config.toml
d_model = 128
head_dim = 64
norm = "rmsnorm"
positions = "rope"
qk_norm = true
attn_scale = 0.142
bias = "none"
parallel_block = false
init = "trunc"
optimizer = "muon_variant"
lr = 0.00259
beta1 = 0.9
decay_fraction = 0.88
final_lr_fraction = 0.0
dataset = "wikipedia_en"
Each number is 500 + 40 x the weight over its row's rms, rounded and kept within 0 to 999. Layers, rows and columns count from 0. Numbers have three digits each. The size before them is the row's rms in percent of the matrix's.

# layer 9 attention key, 64x128, rms 0.079, rows 58-63, columns 0-127
101:499569445466527475469490490544570520436445463469474514530512466509451598502461516495534491529478450470557464549502440378498514495435504569520537498452485482462562459490505531471445437497432520452459465536480548514535485515594471521550487427523450516555527489517491507520542469479576485460505511508566500483523510447494398444512502480480579536463496552574511511473542486485532530483528
093:498473595483496552521526477491493512481488461539480522491491475480524479472523427427518479431536499446522520487544465470453500481425507445451462497490469495508508556494530487508550425568473593541544471494559504518511474478528482439526525441563468574580487580442446551485515531515512522499534501455405544509442486511486529574532446561555493598535504581503533497514541480506530555488498
106:490510509510500422502481502598507555459611495448515500467509513557501497447586485526481428540473441552433550513470497518462444412529581520468504534578565510581505511467496493538580524473446502502500574504480534500502440468464474522521456510462518520475546500529517477546458490486568490488568557474485491544453415527523543492440478498527535512501489524484505508446549549474551499550466
112:479493394511502452420465487484577476402506484505480504550527500505495473476476433478434443521535448552520507487470533610544467541506518485515558520472546461526533481502508561469518535532468494476491473442494566482509536487466489493481555498494494459545518525558444472545410502428487515442538557574548409441439477455494488528492533483469436458523579528462521507477481463543496499507458
108:520487496532508470504504448439526456500517525463471524494402554477505495475501492495549420528529402492533534489445545521516486541505556479515495478494501519522485483519509555470483493483507451438584520464545530499420474424480507530455506512503520418527549513488548543462479561424474524545554577432595507528544426457488549505504413615551459561520524469536496523477506512515474508514478
095:502432513539452459545485554432491490510435512497511532543571446462462482550449502485500553515547527444497438508592504502459467487468510412460571550463490558516561554465554524476435439551552453423499509483497534501517535507499518484556519486522476493490549441548543532475521452524522561505533491554505494534498466501474536547457495461618510406524516485516471489501486421512519436477470
# layer 9 attention query, 192x128, rms 0.0793, rows 59-63,123-127,187-191, columns 0-127
108:430511483545478566520590511514549567465432513503468538481440487509496502538507499480525487421525471520532470545553494396451492436446547471497483481496490402472493484517526521527539436583505555532454487490456478442503498473487475478636524459542474562500535495531474481514501481477416549447479564555479495491495548487516558528461507522497463550449530521534472507475519416474505559507488
113:508489426470575418516521487514480500539561519546537385527475531562471490481521476454475471490493555539447554484436470496492492562451552517471471543518494509479566489453518469535492565512499503473512501518563523559526508512537465474537465495492519530469579511505468443457564529442454467521565498459582469493570515526499460424500588481515478442531512503440511459427532501438584479483481
104:447459567497497481489470521528605506460487406568537489465542482454474441480454592501473441526573458503472531460468470543481452471451506531541533537522495482367527467475499548370538528438502518458556509450493528496535499503550459467526512497510482499471500517454513475425438493496514526532495497473520476471533521506502480516501444519467510472497531595499530515418519532552455476497452
103:466505515419509469529426471510499540527535533453449456427511456428466489439423571548483522464525537574496478509506509536542514488468551480495431492514490557453502555567465535432521503473479443456528522519544525472470445510515513579505519533475578571457500513439565564496475547458543574503535511476470492440498464469470506539504443468503428572506527491508513513519516521522542457588458
108:510412505541450510550506509514485550473524459453487542489504382487523523514548461457487536549460395489504408479565540484527527604501473469500472567454452489526479520466474523555543511496553428514482526511513534467479450507524479503553525511512574494476511554506533447506491529478535505472501510493442523510529423545527536438451527482497502462534451501601450457581534455519505448565491
098:460519495483543495530541540500538501432523422515520463528502516523447470518513445469474442470497582448514541482520468490543536536462494454482537440443491493468409519518465441565528464490470519511509494530536523496468540521580474485580511514554479524474511485526517497508553556509521515466458564510421555478455489494531555561413433562482470587489601544474538471529543554439523446454476
102:497491495501448480469534493598511598507478531526580458488509519564480514519505525526471490495440454487463447475491540497521522480440561520433489535527516481536604563573542490525429490469482460572460516476539520460527467504542504500535472522506510531469549458503534432472450556519492419528597536518565438449478495515477480496461494478565485474540449599525519512470483537426439497500475
100:397465486478494521588540498430537504430519506491448434462468512463504448478477447514544486548579529542468551504539584553530520517526492489462493485495530453524485508499463546436487522434431529522517508512496506557518446520464491567537489440482503470486541557476450492445455446425487426558491453540503460481506466490465383519493486490544490497511474595570472520508525522515527535542459
105:441471505528567544496539470500430442474527491484461495487472512485445551524428509456489419481526418439595434489526538487482470495562472563499501507493490554577501492589543502394513471507523459493557461504510529570472486467477475460576523540524501470542492534438451487542514530456468486485475486465497468457469575429527565476489508559537537572511554500513569500500537456506475511472525
099:509459500512450497508549457420509431536459547538501554505568450416493449539513529487503507531526475451535467489555511550528446501438516446506478496548460525561511488526503582502546468531521494480482529501564571467518533552455518535584488428525452477472532531535484521503444468557439503522492486561503503545509495500494554475494414442603522445569449456495428514496537501452454464506448
085:552462500488466515429505502463522512504469471475545556498485518470493416483520540484570502517501473476468420492568437470474524519453515524485492584524499493434478561536534435459519509453556554537494415445502574570485501405550482486558511510471510499515505460485498476495507485501429485486434528465445422515474539442549448534466500540599483555494488517539543544509408518461472459457476
082:441545440480550461527477537514516428567470572452489496523459559499473476464469465427434493470536519483525555505473493515482554512468531534427546508594535541476501480491522501558510590482496468526550517542592475553504515474522528539524563496490500476517528436437500533448507538433525481462557511414464413503560497519551501485456530533501444470526489542533461467520533511476528580532441
096:427463532485545487479506473562545447455479363492507462425535432498507395496475490519463455478558493542478528518543476583523488506522489560487514479527495504488486507505486512464498530467467540458497539526515557516424571466481515492531504560589471478528449529506467482549484471508566504439548535478559434479486491499575444490514473496510440529456529477559579472442502489562467511472440
100:405461471456486528518513453499532467531522508494442428541509520495509466487466486555486473515574521521438549487521481503519460603417485544522491499490497509549494507512511509491498525487465462460502554510534557509399491476464540545470501480564587514576493454445530532439539511469517495495554572450549509551465426494524483489508467511481432473511577459460453538471498583486536455430415
099:573411475505390539608487497510455541534578474511471456415545475505532522532481561561414495473506450459479473485495518492521412525453512531510546505538523476462502514479517464484474524530500520505479488500496579462561494500516472468512529509519457423537519427555549553428501527422435536470492525576420538487515494507537500510482465471477480542494432484525462491488491484444522477554494
# layer 9 attention value, 64x128, rms 0.0778, rows 0-21, columns 0-127
095:449497526460406477486541474522511486460494494467417518637495518446460519508505506478471437571557531474496483444484507525556459511515481516453491455535545483515467501510493541509507532489531436518459527506487442477526484595554513542486482510511452499516410496569503465466552504531423459486552521532483516562534457537459551445506577431473533547506521492531585457460500422483445468490472
095:471517506531525483497556472461502451468462429535502465527574542460396467583492527494464514502514527468514481480582559495546500550518547497522447513556506564448398494504497511484510468456578457470498475470449502501530491516522462463539497499541535453489480516532547457497505503570558470479545529551458439478521576508464416551447520449510459468481461527502543521559455442458445499566576
095:471524412454557524501495450454428506582533521550515463535489451490512562517498462516521469461459551482484506490463540446410499511515469531518404490494606486485458504485415515508487519527531562481532491545436487540510545451466484481497466464563443528538485490492493479447495580533455490470559507490424487467557467575491538560522476495493492520423475477583485470504496601512500465484474
095:486459392505469509514511494526492465515453497409605491466561543485563457493473485494531458474575476510474449518491546492519549505484551502441542449445495501483461524509521498525477490462414505514553512461430486533534552534503483633522445444512543475525505478468515409451517551458540448455453495492494496481494534456554523516515506508526485503487511518555467526458482517504439393433462
115:412471518499608509527476488536495478387420540500524548494451528447436502442521533592508451494504492536470517462453536523456570466457511494501524567517457568501511489522500517455506479552543528519504491493526570590496516521488456492595457554438485487481507472495576443509513481433506476475484482512566499556525504508535425522521569501473560527510464449492532527515431501525512488536543
092:494450545474446449475538455513503549475530482512510569493504447489567476534488536486437501479466447542444473448535420522425503455470530508463511519546474519440453448475494606461507497506470514466549474518481459476545597452447456551426509499524473521538465524412448504556480521482459475543425483469455508480497530453506490499489442480515484565538504468496500527505604571546579470491511
097:501504571436511465443473482516490468488504474456452513551545519536524520516537512468502490532441494545501531492558510484565442483431512492554526526476501470537394473556472565496460514478468513498543489460507476492541466495504527479563414481495524481516488512501578506459556521551546502519563521509475573460455466565535511567430484455483407449500608522465474528448475479580515551407511
101:511510521436532437456474524581422482514551431475460535580491476547469488555450569577537486534441549502534508509541462495429479537518497497537468484514502432560579512479484440523515557527458504472500503486453515518510464429474441530471521476568516523438493532460449507497500460497442461483474588488516530505523577463505510497467530492471541394425508475517495535454471466464478562449477
092:472533523472479480450580574558439512494472541510537528540393529527473484515462440447450497540532530502438483501502468500586466518495458493505506527533533531462423481470508509491551563507467523523475477498572409505499418429415528563486470459436516567526500478479469533506548552576504525524500520528522540502558492498504501467577524500475465481528429480485522509620503481503543506468501
083:518470447477445457479488482513499437463457573481533537586479490523537476512527519487537571478469470462472492490532508471506491517553476570449482502573469576593406447483614455572508460551502477482486430531480525507504524508478491482489476505434562462533484495484479508437536448517521498556519431480455491537512522579475526537443484510529525448542547450512487579521441567488533492473461
104:479555485523542465529455585476478521502518512455490555564511403442460520433534489515545542562515454511502541530511455502466481627501465496533456423557464504502483512417441507528485563491496534477536499499474488540465446498458520498531443453515453450508474480648526439489532506526501476514457483455568478492468478540454552505488493497503491509553523483473537541507537560418463500513501
101:490523513466421514475550520516425448510463578439524454503575529519474506476534443491463497474522458580524537557443484498398423509519428457451528498523501480432462562452474578507454448498492524460503482524534546532503466433485522425504478580521479473521430487548458527491546471558512468475550501483515461524441535565448517545488545501526430538480495454533454515499496512505515506558454
099:471477510471605491556486467458397517493551566504497507440509501546485456503477548509527534473498458470496508509530483510499461530510496518486527548458516464448478459490485552574501508507546452499488500558461541549454459422500528418490590487485518528448491546536443475496581518452558497504478526536483485510464468495489473481513592450580562535491526452501397518524406541515463496421472
108:415486520499509507470485469474592511542431448522529536485502444480489429547459489483455422534467493429516496531543475529567468509453460498459476496508596459458495437542500449498481444512449532499512537546491556588490463507483507557497552477553547498549434465467534533454424453446460517482546541555533487453479451520562512509483444532520493525494420474534512476567481429528489540479476
094:522575490471525451495481434478462548511454489499545587462472561502508584584506572514505397477468500483506437510511489508599473497447531432478440568432507468526498539510488440476458546514553504475516493534498446522540494499505563554476560502487524506432473481448578497498442512528550455527519493502523459550521553487484529569454513500453530497575510549507429460473491507468481499511568
109:472636492510510509475526539595487528502506488481534550515528513496455439470559480472490535419434540460531493495539487497447513534377527511471526513514507496535509505543533378545531513534555551488521528535483470487482444482483472448454494440509521522423500483521440467485429505455491502506428556501444503511447490526522479536495484539552534554534496564519454530479514441527507446581484
099:553544540572573534473561498568440512524457426504561466490477508514473548470483558589480522512482502569542454489498552496514473462488455524429506548445487541544503482514483518518484437493503484532561442516500557545448485507538520428500399480494526509553477478483525409488482455526473583521504535507523480479534496491501557472487568479525492461504526529528441549534475541544569445398492
099:442567475551470486401517491484570484466490498504501468510470553456565454485441490506476459507479511548390486546550516488516407518544483520439512516507468562537469513489503497522543443493491588467543498438521515473515509514523503457502499472443490529513507513555458528516533479523379525497471483487501551414463543541443527513492552487460623473458484436543481557471461463480548495501530
100:449439428479516490486525539528573468527428543490513557499501577522429556510491478507500500400540484574409491470474438501500522498535473516446524511536512557588489572473462431430530482500505463457565490502493440470496496507506530512489516518445492478497515438413427557534476486496491535522554537490536542505568477493458525489446538516416495501516552562470434531540500449518469524478479
100:506519536499548515481536415490518387520521518526500548505475398515436518498474503501558471523539467486508491481487515623474478483574533505513483470499483418475481487532535568436475478497532558490446515517530541467503429464498455526560463419552475523539496472501486509561435500504499518453424475481489431480427427508519474560543473490510491427478554469587510541449468521484520537502512
092:518464452505569569477570496485529439530534505525462519495489544492451503489489481518534509507433507536497533498549477478506480518440492499461493497527560522486532501470471513508557484511455516500411479587539511536564533541461464410482582445472521375502519474493483512419446449522439436478448454527502468544509424458413484524594514525431494495544510461569443498531516533507498481503484
104:441478525519531591526534531496475535482529481515531583486509546504538527505540523488552424525551471479495524519453459448483523432556404486481525531507539444546496468520526469492527538451454533545434451501555496417551458515529505562564539499522497454498496497448457579491529544523604517452513503452557428501492463474487459549454496486473510568443574495542497449566566507486487502492502
# layer 9 attention output (transposed), 192x128, rms 0.0718, rows 0-21,64-85,128-149, columns 0-127
091:450477500495508498479495458551493499440523525466499506505508549422449481485451464517519506441496483523476474564452542508568537450377550510544519523472485521528531529492500535513660517526556519476487456448447504470449496452490480521469425501482459493531492453517534498450441578502556538537457460490489474547453500518513533450579531522463535532448538510494512512464517514615540471547542
093:462521483428517480502524457516468506506499448553506526498536512489552553447485465542555534435457532522525515571505464468560555490446557538509512464431498487437508459489445531497493457549497533456522467474508508536508458496507487510414409516439447565465477561471482514552507444476486527543508579495479485484536511433517437514491467524481372477474480552520464531382479523554486483429523
087:547477528494476439525496484480455537548464486523485559482501469453485502501496456545562585502563472522495510526430588503473508474532554529509518533467520514527540478444496519530479499545478506475412531526534537584495418635518462504465513507446506442512508490505457529488465476439497507521461531476583452505559457433552468523566550494496483508470529486515411449559446463553419507504497
071:502528519464557541486485469539463542551393439498426462431488556539478553492568484465441501468523531500588456447506543519480428544569486483512480493568507446517443466487519517480488536496545470505492439475531518525524498587458608486514518476550415559518480476485472487526537460478498475454479556467470471536511519487499495456527512491495494573487455506530491391448457467461486464472552
098:541514512504526503492540531512451534475532474570541508524456480540477556470502540551567463516533502453522491569457538443546529524465549460558534518472506461479492490533504509445518542506460559426534508541461463485484572453524535444492427448554574585513449465517558478463534464532479465465537571489462539478459574452540416471462465490487525570480424491505568517423510508545478444519503
088:487508509467506534433502474513577495546534576533442485569491568522571535544487463514528546481458496519504578513515564508515515532511521502480562537477504557554430512530508450514535485543509537532470513482453566521490453478559547507542529554533476500444452492549532548467473483553520493486596523474449572598472529516450612540522466443484483495518455461483512541508581544475548530468510
089:514449495457495496487494430461548563546488543427508530521447516396547500484514536554500506554503475534497526519566432497515496502522506502482450568478489565520540559451510428516503462470467485471578491468495561484520487497493462577514515554556477479482487548443553522557452477516472534565537435531574494487514536535439545487425525522491562436593490579500528505490504554474553546520470
097:519567593443417522415549463494524528500491500505480509441476431449498524524548432541520507522458513539491504515533522519541491463452555456397422473447514448565495458481549551484471499558387524465482472542468481479536543505523526460465513444542511479530564573502480467519532483537525460522502446443526455504528500480498500551502441500479524512523538540524498507447454499553418475442526
090:548433532556426485567496503465476530493565504511507465521552472454529465516600469535472524464531570468491531475531463461481533505520482474478521464473538527529476423519543589515494517522473496563461508574455558492571502510519616525512515457482479508457552445565538594467457483521487556483492458479492520522453494498472504550403535533494475469534478504465561453553541519441526459452478
084:486510563473512524466459482522487536443514439499442505453515460459491453561481518543509430554458554533517460462475501466484508463509582535486452513463529549455623469535443495485499470542420483533468529529494495481518448468519551565497563431483515460528477548525506478499532512465490548547421443570556512485502551433555543514467424453515483484448540513484431490537585503461466544492486
093:515431496551541562500494443494534485484514423510564481507438521508540517467502543544529498529498502477484488465532505523539487571414517557567551518465571481509447481507528504366487487495498464489490484443483474479470462522525493511538455545488536462552499512560563539517446485490506513492556535509539479452412515483509438473455517547427557508505557465508534396519404566494486441542516
086:463500443555545535519507472479547479549429529580498595505462457464582578438525515477497524509512455542534456518499480500507470450486512450544527510625516441474479425512441499477533495517433540487469522515504483506526468488451415502504519500496478527506457504532559465506433468469504448539443516522557443472426551495482394479507437470518500466474522543451506511488522493537438509572506
092:523539463541502591453476533426544447519500486579501446516494463472510493531488540593548478550527566449549544460464508482492498499533527412466471537539527579463569514528540395512458510494487569506518446546458508429499461478528501503499465438514582513505510514564505469528505428539486479467500494435511449469500534465447474552536490559466495501547425520530500453486459550524497445529494
099:433537509483517428542503543551452514541503537413524536494522546475509513416530497488448544485528544531510540565512525506360490487562485533505535529532448500490498534490457522578505503514485553556454540507491476463547492513449574529439492528455406493437534492459430510492579551499503479475466465444539502499500447454396519471518539507447425478504490541517505508522534483531551524509486
091:460451454491500528490495528516446564558519557460478471461427458485419449458575463533482572541414470621500525451549572512517466501506507471461449459439528496468447516467449535593498555497492495479441466604412454471524505506508458485501501533551546472521494503520493613487481535493531512496540518497481506469526476527476474445526515443473503516535492499517497527495472451531486508490441
089:507498426481508541527535463451419445523551495480452538457563428537500512508549458561503515587386523487477463487471519438444420520563416506538453468533496442463502523474496531533526492537416491540443514508455464526481428460563480540492514496516452543474512509488518532528509535443464521586445499504496504448516475499449502568496463559505490494436568526501467489474490534485448455516539
082:543448509445499552499488437452550495467560518524491472473460448462490491522485488497441518525504487554554470499534520412432537409463587461511477457542528423453530473502552544482490487478463558494482505584460429443554484531449518574448478467459464585432545492461517486496514506486479526430422509493471492469594560503510480490552476531461477460485449526484566490533482467511470480499489
078:470399467501517492517493534538470466492569508489473506492525473469516516498468467588524520491527551445533540455482532452490505426517488472465507391463496466508532563575510439538563444475495549523456499512559539487488444436538516518492546473498563398470541542517495496437464530495454494523469576485492558466484502525511488485568540473515453477525570470495409470440505493417493447456451
079:470451491465536496545505493454430482495484461485549530478545531434437452443527507468484559599524443522499411563584538453469408491470528512429519594472504494531537416533472545507472502504503544520483521501508475472483485640476519501510548500402514545505484522467512527448515519483527515507454451516482517504540486545527495512553499515496475469530488555557491476569533486554534557533510
097:561543553560490476498500464494467542513437495538502408553476515490505496470536524570536508488482467483602448509443499445483555525451439483531498414512457521546464549505530477537469489491571443546532413479479574504483619516554537498458461521516507469483470538502534464511540478515527491468514546468501520459460543476513509546567449512512452584544471467505493484482443436441430508491538
094:516521487505527568475503543539482485439480508531487493545483450571502475478491449615539493520510489526500491474494486560485464508524468490436457520475452435532541569429553468490518485516530458520410538500520506497482472487515446484453425493494497531558487439526462476538559561486463532486526514395484510504521557540517428563540494527445459507584465434510581569454487453511538496576547
107:473478562571479515433418494518564451499466529483468523517532447486503412466457541460427462478544502493503418546523475495390488491473430423527472514482520493527451536479479509472565520524509532488413527471513538465476519443484485533535574541459555528517535483495510493440505503515492481499483443457572516463429458572433561483416517503510525513505543524490539446555534441485505513528534
107:492493483473516489517564495453446512529437525508492492432506413512461494529501501489511458504503563511503483478516513494452514513629500498537512500488532521454457512509459447454467434459419425547511495566520599510506523447477409544488563483529498535510533503450534496548542479532508513465510472407562498383480540479490432494521543534463493477543511480555552506447485496432446483552454
113:452483519519479454517560564523535451489552461480470552502488484538512533571446501427464457543541530511539508490494534535486536496519511480483504520546491450499473550464535504472421496440483496528537518598513461463454476455491503528496511540540451562467564466417445541527496557477531521472496546453509521476469516651503465480464536491507625565474550446531482516486560527533485551530490
103:501513439474528536467564502518509471432553499503559502489526468552500529532520536443482545439547493476482484523521519500526394556478487457523582513508510448528468511510494524515562450506507489520544518420462457510520427475467579502518498506456494490495384499513482478532482515499534520505480494539412547548487414431417492469546510448514563491497516524497551541481571479512542582585568
109:439572482484551560449461474480475557478532505550514476532515458555467497505475489445615543482549493481394534554501505472500538499469467513462557553525528493465538530523474486591521465575463574468446516475483517516507541462469466513481505484510542529530458474480425544411484438490531490572512520526489536493442457470465511512502461553456539448481510483448528517534533531581506403519470
105:543430443530489469509521509482521518570488521463524441471479503493537448498517535449508535522480453441490467456558432537430487448587420579491478502473509537536498536502537551549454477531480490447523545488500460563518427504456452552427537494447483506487545522448481532468489521519494426542451511445488494538520447459507526474457475530504456385498490494618505495528554523505552487518442
103:451533439529463548507443510481545472495493484479506547521477447439433489465495501508498407530523466459485510503479477516538437456514491480563527469497573474414574474473503504507549422482552408497490470449455498545511498523538414472445511434476541531536453495474520526553530504453453510544493481552500464502560512504523509396437550421558537496452496565468497480486486455437438487543512
101:487584459577521556504456533538515460426476456564531495488527553482472526555498449500411512480490525443572504433497559497499477492504467512549490499505527462482472440466508493473483550520514559503433499499485420537503466535457502508474485465513546464457541469540476458520520545522537450478463534491455455444516557542568474491587508582458540505468582406451497395509480481478502504461478
115:488470465525515489522426530542472431556448454458556510527530596499433418486533524573472514542545531477506478462492496490495475466531492485481486513529461517520516566464473480533579458453537566460478531405445511557520417426542476498532495493528528509490547430485537474511518494576585465507438483581530509479462457498496477498548518495514491575494536439475516537548557501518445486438480
115:510500469455511546473522477501474477500443471481467554484473443581473546570431481504483507573516491488526487490440565528502541491490511552562518530527485480511504545498468519464507449454567465495505505463502548521437457560516436489398468524487462419502443571518497461564570499552483546397508523545486436469507491499547477477556480436479489517448581505554496517453487522589545556514474
098:469478504456528456580610534477536503475524481497478523460530521532485515489509525515506563499501466439551495563453501541476514436489495490554470540504425450512487569399521556532457504448488460481515608495430442588456458551477492515532511477574474559455427500459537493511470545536526471478496503485404531444459497526482469520504484453521522473547494460503525497510493545529571489567549
111:467541540488456475459522507508439527436476566507487539463617548541534462581520453450529469446450604573461540543489511507508516412584531515437496493478485552496548570556554547503540516550482553537505515526465481493465528549549484504564485534477472530515441462517478457450480490522462468431483467529441489535554434531495507543511497468518487500519565552520459519520478493544506468452510
115:491512471474507518534541487610491495444553498548616493407477426526503453535467508503455482422504524513512504495562550520484571527471551507508501518463453497582514504519552420519466473520526447561558524503525503514537493561477516507465472487509535408473511459448494502462442504460505511498586479514429473578543561533491579459491480534448494545445479532475510485483479541462543495464461
100:573501497529528469583447564572524519476504531448486518496524458530498501461511499526539552452545518576540461466511467483458549453540525534473498441407485492625501473452481491477511471563529513482485576456546462485496577564465515518461459522449512454529430474449475489447475461454546496607495550531471570483528508523545478491490533442558562515517493499462540508502502447492473490506547
107:526526574515516446533454468425434545418459545489473480491450531558499558531534513490490445456445485507486527462493485452570511528521521459491559509518510487543586583510473500446553555512549530526457519456491479533501518481546544419555519548500537523517423506516476404519441492502435508611451504577488521471495446515454509508464513469462545498499577505513523478518484562513511442500506
105:474485550529482519555573486474527514479510494534605458480527470553509482457453516446539472447456487460502472483552449535433589483474464476493554489514492481605498519520557535458460472463459501567489536488581545446507469540521465538465554489514493463476478517495540505527615463476513431481503493446521560509447564491489499527468491619527527436466525506501488492563541515547495449546482
103:522572502513453452556497584554495548500506522535434503513447527453490582532483562485559478498521423438516519517485519578509565561499533526527541513515465516523490531436550538511518555490432528458477499498529564511591507518456496474560509456451515470524472545521476498452499514487492490504471551546530541568520531538488497451553549428535510486517430473417534532540521462461522608536540
105:529487444474473447490490540484501508455510457433531572473523479582500461503492451380575517436550555393499537525536516518492471548483467498478465493506445490513494568556475449520477485458507537531486506513509436597441469497525561497498568487538488480517494498552466492443498479529528431494539503531487501437420490473505497508473451513503502651469502502471490524558457487494491534542531
093:522550520462486551494498520491496502524519467449452454569477463493502519508517513487480506549449462503460447462484432528584447549489481529405476523510478484438496535454511545427451460515498555483504538530481515527474497487493577536510437462522473522480453476493549479524455470493569445457506440452385453524469441453564482546422480562479492503522512507433489495614459565544481493561495
091:488560436512487535461532467508455477472511513445479457525480493509493518512475409544476478392513537493524526516462508492562574532433509455600496527491473457459520540502441489500454492522498431564501446465552513596543508430515528543465491516506516459493478462482545470425461508511533461453459510499548437518384539471493523487520503525543563519520437508508597490464529470454529513477565
115:473535455458500466487532483487496462567553511500487448514459529509492483516465549412451498471516471506517547531512529532508479514522579429483548579486459542430538464506527485435545518471494529468515544468468358500499462542466517441503448536547482544475530514506516474493492500458478500514539472602465504576554547457424450507448487422509560445505501506468488557522494496525535614502509
119:455456488492465451484555481500501556509488487427489480532533462473496506502532528431544511524497501436468564504541522484510537586531502510550561508536513472460521509509452515527441546438453462448551466508523463563490542460544533533469547449563442498457499563434500449517500518510511478536513508567573530531495522428456494447429524421466530467509505524553449542567547560466427469491400
106:494537513482521443528509431496490448490468470496549436492473522468509470542482564488571473593456503497477496415476515539509436550479537523498488530451472511459495578550533487443414502473574414461566511502546556537453476481512432529511515493596460577544446509484502501456476494465488449577543508520491549479473482485490471534488495552510521447434465479584473541488447532500462537441489
106:510537488508389494450472502538608472480509409474486468565478499488492503418456505471523471545487545445476490471511473529514397529460462496475447508505495501512518529466571475534508528515490470453460499464535421536498487589551568499510516494490469537516407490566499492463524465466466448520534520570538509586528502575547609495468532499526522526435433500501515473483477472465478502479500
107:496552503522536547527518482431571467486454512489519467532565498437419489522519477515414513513433485465555483517556520525529524536477515494550468560525530601490410504533503495498495465487562461506506476513460517493458492546554555499582588527466572459515473491511559497459491483552528443454556526562468490537510544493457529530472512462530486490525473529497580431592555495430530550517513
090:463490506492501534411488520438436520589523516517478450529510492482477550479510431527480443469482536462539486466489453434554546505528442531497461492520579525481484500485461507536484522540534563529526481547487490521512573414521522485507410458525479569543576495470484506476591540521454512508578478488444457457511556575533514480528493542500482546514454469514570522549466566458497436481416
088:556516462471423495499551488468489492540478542373600494528518506498544474456537447526536493527537515501453462501488476499491568498507583505488510457522522525538466544519515479509513433468460506490478492486529493426570556481452552527547424423495507458508494468464566425509466596499516456452463525596467551458466558565506541500519464437523452501524518505552499453478527516493465454469477
104:494480499498519532531473492527511420412397520544485493547469501432485568568511540545467460491491467511471528477446555543493499491485513468459531524514523550543432466486468447472535456475550446554513488419498565534528505551554477496578488534469483419511561486507530504551461512475496553469479463588537508586514499523518487489554559487501552538546541435429430524492468467464460492528548
118:532476542483456430452532488524465568468530499465560534490578458524598447533478498531459458504473454527472386499507433533504526443517514514479475492514481491522488504470471575465486531501483578448573488582479475466525626434444457474480469517476448459552535502458462485550492469517450531532410488486479507471482508495502509508518492547497463557575514435537508523519534532536533447515491
104:466506501477543476480439512456475483454497465433462454497569498533478517543484531464487461514505554488482541490542533507494497473495561482537543552444487458568447519566529519468401511453474494522559543477544541492511472526576529554532482485479527488489452527523519564437525448489480514482570551508428570465480435498443527506478522389506430476518547502487519545431528484602493564439539
117:520504462508462499539497500506441469509549487503476506567508491561505494575501503557546499491388465486525469445496556470494514568536505544580502456458584414487581521518465435487453544484468438515496510505496519509513479479404459512419553502490473528480431483537466548450478479441404534528502561483498529521544554498483543519508488497534441420425463478508475522467529459436536497512469
093:425525488484514460452525525578461482462501513533514587485429449523526457479476413483545470534449503576436515542472462532553444507502476619491488444522495532443460416438492512474531562537436543458448482518567424549492448470474487493525450472437513545482494511485453553513515509485480475516523504532561487518572495445510529457604457493494502508471460492520486460523457528501481482493501
098:513500512534419514447466411560544470528473523465591541557507506543538459547488483454488542399547483510483508516516466503424508519494499525479479501508479531549540491494578484481496478475547542548488400506553544492453541513464588438484588525418511469562515454492481465449519456561527550503522443478496510547496434526462487542537530542461494452570530521519481532466467501492536449526456
112:532542536479481515516469564470529556540505503496486518525521380455447506407495451477524477564512459461592488508557431466456445491506441486553479453511490474497495528464440478505581503495511481525547488501515505542530483527464575467447528434490509454464486456551474431486537458550532455484489494414501519465492522487446601476502473557554521454527477478554535591536517489494465536535451
114:498465547496408538470538493504455511454488503422478499547552548506486467467505404486534505477456470505453544539451477456450475590516434513510493525478527526423444587475463632531501504473537463461476464515560534478471484459508505400483457548527501502505431559527442498514584520520466490442489529488525557538460454485501528509544559513493514460505503457543504529556527492520549542532500
095:436508511495558465516580512449483526502491514552411462468474551514505467556528498467498560462468477517443465527524444507503473567442493565514614565565495459496484487509515517580466516528546450522481483519447522553444507509548546481445581522531510539474494540499480489569555497486493520496541526487478454564472456407522509583510532439477471498473599522476427464480526480508495548512519
122:464498452544490497478547517496567482515499461535583472461510458491478405559463480504503518548518486456466437499535511552513492488420453522465438431520568491468451429472532501549483445511490518437505495565453518529489441553484433541517544489517556472545489501510587577477446513418517505455529524572495508512505541514637458495549469499530493526496441471476530509512505487470440557507487
098:465560484456523469537419471519503508523490455462501528481415536472548601576563499538469446466555510452530450460509477532524463523478510510474490504461513503553515521569529359524528492462496544482520520519467491575450461478453574568513524473493473517471476462472541451561473538496541569525531551513517436486517564486450528582475486470502497523577516520447498448510544521461509522533537
113:508583527478509536438495455615462549513539523552554525492514578485470481532471483448541459370405523483525471540580472513499516505423499495483523515485496506565489507474473467526525499573564501437534499551516468465428489478459482490478523470494545466475557427464432478482488471487466555467450495447511439505458466485556483495517533535504534531585488446535460530524483440508506491479490
094:539536547569583552459537478593493512520469474520573449477493541522487552491499544536421462484456490517513453456474488514496525490418494460417508534511527514546441456454458522459462495573557480454586483490522553488493536543573450474549469545475495489498445527489524462568469524469504601497487508536552490548494466561468546487478510443492493494541543486512395523475545500537489453474518
097:447530497506452561462537475506518538462459496475551501458526522456559443464457466462528439525487522589454485536514508474481499554515498514442428576471521555495408480479588487469529521502476473445553481550495482459511503575498429473542505521492439546497520534551437481490506507504453572453508458466543527410476539528447482512492489435416540485442465447574559564497488497535497534494494
113:468500427510510473505515542561552494529423508495516584500503587471471552508493486509513491421481497540437551453456420533500519522581539528486518488560541517503463564400493429464598503465493475451592517533518431496492418471486473543522454526485506516479513466483454531560468508500477546545542501487542509494557522473477506489447491498486457503531540488448434537457542461485437448542466
096:514473528450492506460548477427552474506542480512519583503480417475497481515511498511545512534480506452505518463417548619503505450528523548496457459473541441458524497483534525500492530495507551472417496468508516474474457428526383505541494479460466526537471464479446526478501520503507467486461477453478487470460383512611449524511467564511488460477493460569474437489508530544482458446443
097:496496496547541540483579529480491500572572510495509517439484542509451491482440506482496496421463523540508494503545461487500476489419446480508496502540490496487479504476458479485550479546453483571414489567516531491495487549482510420528565517445541430531559485548556555449449434494513439474455419555481504580459389476469526557544534545525463478463516480512422446537476492502457485518505
098:461482475505512549536566570494516486495576478509516526500554516489522490545484438510538462494504513408513455487448518457565533447575447555509475486532527499525535399540524536498488502473457556552515447493521400487572474475542519522478484481500509413477572516478500518534561535578564492494489473411533424516511525481497410522550482478459524508506611475488476473499542544475494470484513